config.toml
num_hidden_layers = 13
hidden_size = 256
num_attention_heads = 4
num_key_value_heads = 1
head_dim = 64
intermediate_size = 704
vocab_size = 4096
hidden_act = "swiglu"
norm = "rmsnorm"
norm_place = "pre"
norm_eps = 1e-06
positions = "rope"
rope_theta = 14400.0
rope_fraction = 0.25
qk_norm = true
attn_scale = 0.125
bias = "none"
tie_word_embeddings = false
parallel_block = false
extras = ["capped logits"]
init = "trunc"
init_std_qkv = 0.0209
init_std_o = 0.0209
init_std_up = 0.0209
init_std_down = 0.0
optimizer = "muon_variant"
learning_rate = 0.00957
lr_mult_down = 1.5
beta1 = 0.93
lr_head = 0.00652
warmup_steps = 0
schedule = "wsd"
decay_fraction = 0.58
decay_shape = "linear"
final_lr_fraction = 0.0
batch_tokens = [16384, 32768]
max_seq_len = 512
doc_mask = true
train_tokens = 155000000
max_steps = 6382
dataset = "wikipedia_en"
Each number is 128 + 24 x the weight over its row's rms, rounded and kept within 0 to 255. Layers, rows and columns count from 0. The size above them is the row's rms in percent of the matrix's.

# layer 10 attention value, 64x256, rms 0.202, rows 56-63, columns 128-191
size [ 99 103 102 102 103 102 100  98]
[[146 142 129 118 145 119 127 119 163 138 104 130 134 103 120  79 164 112 162  73 107 136 127 130 135 146  76  77 131  93 130 112 138 133 132 142  90 134  95 101  84 114 161 134 157 127 160 170 127 117 135 113 157 111 122  98 123 132  99  77 130 135 125 106]
 [154 135 135 112 137 162 108 135 110 125 135 141 165 109 169 118  88 112 129 167 128 127 128 186 116 152 116 129 103 139 145  91 127 113  65 161 129 137 112 140 118  97 172 134  81 122 117 145 144 143  77 139 158 164 129 149 137 161 149  99  95 147 124  98]
 [117 158 165 118 127 109 165 150 137 114 152  82 100 124 156 111  82  95 149 137 170 114 100 143 128  90 113 122 109 131  77 133 126  80 166 125 122 132 146 102 148 183 116 137 133 167 112  79  97 109 115 160 116 137 133 120 126 101 182 143 172 115 120 116]
 [148 111 166 110 120 119 164 131  91  98 121 105 118  87 147 157 122 137 154 151 104 164 161 118 148 116 152 108  84 139 127 143 101 116 141 146 135 165 131 112 156 122 110 158 148 151 166 112 168  82 152  99 132  83  91 131 149  99 103 166 134 142 159 147]
 [128 129 151 114 134 138 131 101 115 116 147 125 106 112 127 109 114 112  81 106 157 104 158 134 100 145 121 150 129 125 142 129 133 160  73 136 141 108 144 155 170  78 121 134 122 131 172 147 129 109 168 131 168 105 124 177 128 149 136 163 113 139 110 136]
 [139 104 144 140 170 122 181 147 129 110 117 146 161 126 159 122 169 125 101 132 156 110 162 161 108 144 168 123 126 128  75 145 144 121 126 136 153 168 119  99 131 136 133 132 121 153 113 149 130 150 147  35 117 137 138 142 153 168 137 114 103 117 159 124]
 [124 116 183 150 148 117 142 121 120  92 133 126 119 170 108 137 117 164 137  94 146 156 142 140 119 101 119  93  90 121 143 142 148 135 115 168 112 188 143 154 150 152 105 104 139 173 174 113 154 138  89 132  96 131 104 128 139 153  94 113  90  95 145 150]
 [ 94 126 123 154 116  91 150 128 106 150 105 115 130  84 129 140 153 133 106 136 167 110 134 208  91 123 104 113 103 120 122 122 108 125 117 129 171 126 131  90 150  93 128  81 145 117  95 147 120 141 105 120 132 143 129 106 143 127 152  77 165 116 140 131]]
# layer 10 attention output (transposed), 256x256, rms 0.137, rows 56-63,120-127,184-191,248-255, columns 128-191
size [101 109 103 109 105 109 104 102  99  98  99  95 103 104 101  92 100 103  95  98  99 100 102 101  99  92 106  97  98  99  95  94]
[[114 167 113 165 131 136 117 118 119 125 147 100 153 159 111  98  97 107 139 149 134 141 112 125 161 109 170 180  81 142 136 149 130 115 154 155 104 127 165 162 131 129 109 101 151 119 133  92  95  75 127 129 157 110 141 165 147 142 164 123 119 132 104 104]
 [130  97 126 169 167 125  87  86 110  92 129  95 122 128 145 122 148 121 165 114 136 116 112 117 156 132 141 123 103 160 147 151  99 113 159 132 180 125 130 120 135  69 124  93 120 116 137 119 103 112  95 109 117  94 121 186 112 128  78 111 138  78 144 169]
 [135 127 107 134 109 128  70 151 153 117  99 172 122 127 127 103 132 119 149  92  97 150 140 125 152 155  93 163 146 108 126 126 111  78  96  69 170 108 108 140  84 150 109 114 157 102 146 108 118 106 124 122 144 143 109 136 147 142 134 154 138 161 106 100]
 [ 79 129 126 167 111 152 137 136 131 186 105 164 137 139 119 115 121 132 158 147 120 117 127 128 150 131 114 154 162 105 129 122 106 139  78 108 138 127 132 111 142 113 166 101 116 102 112 151 142 132 141 106 140 100 127 126 127 108 171 115 144 133 120 140]
 [ 95 101 104  95 156 124 130 112 118 133 158 142  97  72 113 149 135 163 119 159  97 108 138 130 104 166 172 144 119 135 142 133 126 106 103 141 110 105 130 134 120 174 108 168 163 144 138 138 152 138 134 186 113  79 107 116 135 126 153 146 166  95 130 116]
 [ 66 131 120  98 152 150 138 105 164 165  99 124  81 125 147 167 152  95 103  99 161 112 104 158 132 128 106 162 118 120 142 126 148 107 140 102 135 134 135 105  89 141 101 143 147 103 138 111 103  85 168 156 116 111  98 111 106 144 140 128 125 146 147 119]
 [137 146 154 139 130 126 137 124 111 135 152 144 112 149 162 132 118 105 139 135 157 152 165 133 127 164 121 124 141 112 132 130 126 117 131 111 139 143 163 149 104 151 129 138 138 110 129 126 126 102 156 142 115 132 164 118 136 162 139 161 162 159 148 101]
 [137 125 135 185 154 153 145 161 163 118 166  96 108 159 110 134  93 155 120 127  85 150 112 116 146 112 116 137 142 149 156 121 120 111 129 120 165  98 175 132 118 124 155 119 153 122 145 114 126 111 146 121  85 155 147  98 114 112 141 100 123 105 136 102]
 [129 185 115 159 125 125 134 128 136 112 139 146 159 178 119  98 118  98 134 144 135 201 126 115 157 137 167 155 139 138 105 153 128 157 155 131 113 126 165 174 142  96  80 103 122 127 108 158 151 151 114 130 155 128 149 160 160 127 129  99 118 120 143 151]
 [118 133 131 157 131 142 147 130 181 113 118 141 107 118  82  81 116 117 142 113  85 160 114 160 148 138 108  90 109 147 172 120 152 126 105  95 171 145 141 115 113 104  90 151 146 127 134 143 133 106 125 121 123 103  97 154 151  48  79 127 149 105 116 108]
 [122 108 143 142 150 140 120 145 138  99 132 128 159 128 117  54 163 130 113 106 103 145 168 158 158 132 108 148 122 128 168 132 115 105 106  94 148 113 146 102 107 137 159 133 125  95 152 117 131 155 109 119 135  98 116 115 113 149 147 164 116 121 133 110]
 [130 156 121 181  99 145 122 133 135 110  91 131 121 174 130 108 114 129 165 108 120  79 176 131 119 118  87  88 198 117 141 136 110 148 113 130 118  94 173 141 129 128 127  88 105 130 114 187 124 148 146 131 116 111 133 131 142 131 124 112 149 131 111 109]
 [ 97 125 119 124 183 138 130 158  76 135 151 103  93 126 146 158 135 180 105 131 117 118  89 120 141 129 106 137 126 125 112 103 108 140 135  82  90 111 120 129 122 161  93 133 134 113 122 134 150  99 141 147 133  98 118  91 141 137 149 167 169  93 133 121]
 [100 128 111 126 137 120 104 119  98 119 131 109 136  96 117 119 150 116 125 121 132 107  83 167 112  84 103 145 110 122 146 142  92 145 119  96 133 127 118 116  87 136 122 130 132 136 164 130 141  99 102 180 133 109 106 130  75 136 131 126 160 145 170  86]
 [113 123 133 138 125 138 154 135  82 155 146 168 129 113 102 132 118 148 146 110  96 124 147 140 150 105 142 143 125 133 107 145  95  78 130 146 144 135 145 122 117  98 163 140 151 146 100 135 144  86 135 124 129 155 120 118 100 159 132 176 168 138 130 150]
 [ 84 130 117 186 122 118 108 133 170 104 131  85 123 122 137  78 117 170 152 105 101 151 143 125 124 130  89 160 121 127 116 113 131 127 134 137 152 112 156 102 131 125 133 175 128 109 155 156 122 118 168 146 129 121 140  96 127 131 128 114 108  93 106 175]
 [129  95 114 113 129 141 147 138 139 162 136 133 165 175 142 146 122 184 119 128  85  92 143  92  94 121 147 120 145 119 119 106 128 156 166 115 149 135 131 142  90 131 112 109  93 118 121 110 114 103 103 105 120 133 113 127 114  94 119  93 149 143 103 145]
 [126 145 110 146 129 117 133  90 110 147 102  95 123 138 104 103 144 161 151  85 133 162 145  94 117 111 137 122 113 159 109 127 142 110 132 127 128 159  89 109 100 130 133 109 168 120  99 122 116 102 110  76 116 108 118 188 136 186 124 150 131 108 121 127]
 [ 92 117 104 143 168 115 109 157 116 119 152  90 115 153 118 142 135 115 119 123  84 118 166 143 109 156 157 133 132 114 150 125 129 132 101  45 111 146 159 167 152 127 114  96 131 128 138 145 125 102 127  87 124 104 131 145 105 126 143 107 115 176 140 152]
 [110 154 103 144 135 106 144 115 145  84 168 164 118 132 125 173  95 111 129 103 163 137  97 138 173 137  65 131 157 143 108 130 142 163 148 134 127 132 158 143 136 124 137 132 193 123 160 149 130 126 104 154 163 127 130 138 136 132 133 146  86 125 121 111]
 [143  53  97 106 133 131 158 142 142 162 149 127 190 135  86 157 158 174 168 129 127 122 118 124 133 158 105 123  98 120 116 119 138 122 106 115 142 122 143 127 106 120 151 135 133  95 138 153 128 130 117 143 156 118 129 108 117 143 121 123 147 120 147 143]
 [120 165 119  75 105 137 136 120 135 107 113 119 155 101  88 102 113 121  95 134 118 128 128 104 111 146 129  90  90 173 134 144 119 118 108 100  93  99 157 136 126 113 129 123 144 127 149 101 156 150 131 150 106 150 118 118  81 145 125 115 109  89 140 139]
 [125 156 126 121 123  88  89 137 124 157 116 140 142 111 182 121 124  94 166 161 115  81 157 117 123 142 124 146 147 114 123  80 131 110 162 170 175 124 142 130 149 122 116 108 162 134  67 152 128 149 158 118 134 123 134 156 148 106 114 139 114 119 130 136]
 [141 145 129 158 107 148 103 107 129 124 166 101 144 162 118 120 125 160 148 102 140 129 126 170 146 137 119 102 141 141 140 165  93 136 158 131 134 145 126 134 113 138 141 134  79 109 132 114 158  72 110  90 113 141  92 165 124 100 112 109 144 179 106 146]
 [110 127 145 132 134 148 112 150 113 124 127  94 122 100 111 136 135 120 121 168 182  62 121 124 134 133  84 126 114 118 125 164 107 100  99 118 150 153 135  70 132 119 134  86 145 105 130 117 115  98 131 167  91  77 160 129 128 179 143 103 107 155 130 108]
 [107  98 122 121 137 125 111 130 119 122 151 130 128 117 178 165 131 131 128 159 118  95 179 131 132 130  86 139 117 109 130 154 130  86  94 147 128 141 112 117 158 117 153 149 161 118 166  87 181  97 129 144 115 109 107 107 144 120 120 116 120 128  98 143]
 [128 170 115  89  99 167 103 131 145 158 105 117 142 140  98 133 136 103 141 146 132 145 159 114 147  97  97 144 121 136 106 130 130 105 141 162 107 104 162 197 141 140 140 130 173 128 153 130 197 161  88 128 114 118 120  78  97 153 101 125 110 102 142 124]
 [175 137 137 126 131 120 131 126 162 158 142  93 144 121 133 149 149 114  96 128 153 139 127 133 137 141 142 138  87 108 160 145 111 153  73 139 132 158  66 115 142 126 107 153  77 138 121 108 127 117 127 143  81 103 116 116 126 119 140 125 117 114 127 127]
 [137 164 148 141 137 111 132 125 183  89 116 166  78 121 112 132 128 147 104 157 154 149 192 147 148 131 148 123 117 149 157 144 119 124 148 161 120 128 113 149 108 162 154 159 123 151 101 157  94 149 133 105  95 108 104 163 164 120  86 100  94 107 122 161]
 [143 118  95 136 121 144 164  93 175 128 147  92  93 130  78 153 112 145 135 115 146 161 107 123 142 176  98 139 133 113  95 120 164 131 146 137 131 116 115 160 166 125  96 132 116 132 139 143  74 120 156 113 121 127 124 136 109 109 102 149 113 141 118 140]
 [148 138 126 109 123 154 165 122 156  97 145 135 124 133 135 111 125  99 128 156 139 131  96 132 124 151  83 153 170 101 143 138 148 150 151  98 118 131 128  94  68 107  97 163 118 153  93 112  74 132 117 114 144 155 157 138 124 132 186  84 145 100 128  86]
 [170 139 155 130 166 123 119 112 110 170 186 108 171 102  63 121 145 100 137 122 127 162 106 150 152 107 137 135 148 101 167 124 150  97 119 120 106  87  99  75 132 117  90 111 178 148 110 117 151 158 148 135 197 148 133 123 108 114 156 147 132 128 176 139]]
# layer 10 MLP gate, 704x256, rms 0.12, rows 0-2, columns 128-191
size [ 92  96  96]
[[ 89 139 144 121 136 127 117 116  93 136 151  74 138 147 112 167 153 184 153 117 101 103  92 153 159 111 120 120 145 120 149 108 156 150  64 104  93 132 134 119 115 164 136 127 109 141 141  97 144 114 114  92 114 141 103  93 150 149 144 126 160 160 121 130]
 [141 105 178 125 108 156 113 106 127 124 122  91 103 118 143 150 150 147 144 159 148 117 103 120 153 106 153 129  93 138 111 135  95 146 126 132 129  82 129 171 103 145  85 162  88  83 118  92 156 105 125 140  99 126 148 132 125 155 144 160 129 124 179  96]
 [104 131 133 131 123  96 130 105 156 122 107 109  97 110 123 126  83 152 155  71 141 155 132  67 142 132 149 126 116 106 142 111 147 140 120 137 142 144 106 113 133 130 116 130 133 157  84 105 148 118  87 117 145 154 131 104 134 133 142 197  80 106 114 141]]
# layer 10 MLP up, 704x256, rms 0.129, rows 0-2, columns 128-191
size [102  97 101]
[[143 121 113  81 121 104 111 144 132 127 110 141 127 109 125  98 109 107 166 133 103 133 140 139 109 113 111 147 100  89 132 161 117 106 170 119 112 156 113 132 140 126  88 123 172 108  84 180 151 122 128 143 115 143 137  91 165  85 138 125 170 164 139 107]
 [ 93 101 145 122 103 149 142 129 140  81 134  77 104 130  82 155 109 124 100 122 148 130 106 131 168  93 179 167  68 106 102 110  38 154 130 143 165 133 130  83  90 105 116 129 116 111 139 136 128 149 149 105  77 138 121 132 133 137 104 149  90 104 134  99]
 [121 130 149 103 150 105 158 127 120 130 115 127 116 162 123 146 109 132 149 128 134 133 107 127 152 136 124 105 139 151 112 135 142 115 106  93 102 124 162 142 125 151 107 110 132 137 135 125 133 119 135 125 111 142 119 134 120 165 135 112 128 142 132 104]]
# layer 10 MLP down (transposed), 704x256, rms 0.114, rows 0-2, columns 128-191
size [101  97 100]
[[160 140 137  84 159 123 144 146 165 105 106 126 125  98 111 126 107 139 169 103 104  91 147 122 147 124 198 143 125 136 144 161 123 116 171 144 124 113 131  94 167 127 161 111 131 131 104 125 152 121 130 139 141 138 114  99 139 134 132 160 154 100 156 122]
 [144 108 152 143 135 158 155 106  84 145 135 140 124 141 137 137 124 139 105 113 118  99 121 101 143 114 116  85 112 129 114 129 127 148 113 134 130 146 130 143  96 156 139 119 147  98 108 127 119 103 128 115 106 133 125 110 142 168 101 123 147  96  92 151]
 [119 142 125 146 110 155 113  84 152 115 117 174 115 118 129 159 146 109 151 159  98 153 116  64 118 115 110 146 151 141 133 137  80 124 109 141 141 160 119 160 101 100 103 120 130 113  87 134  87 128 132 120  99 138 189 168 137 147 108 134 140 131 159  87]]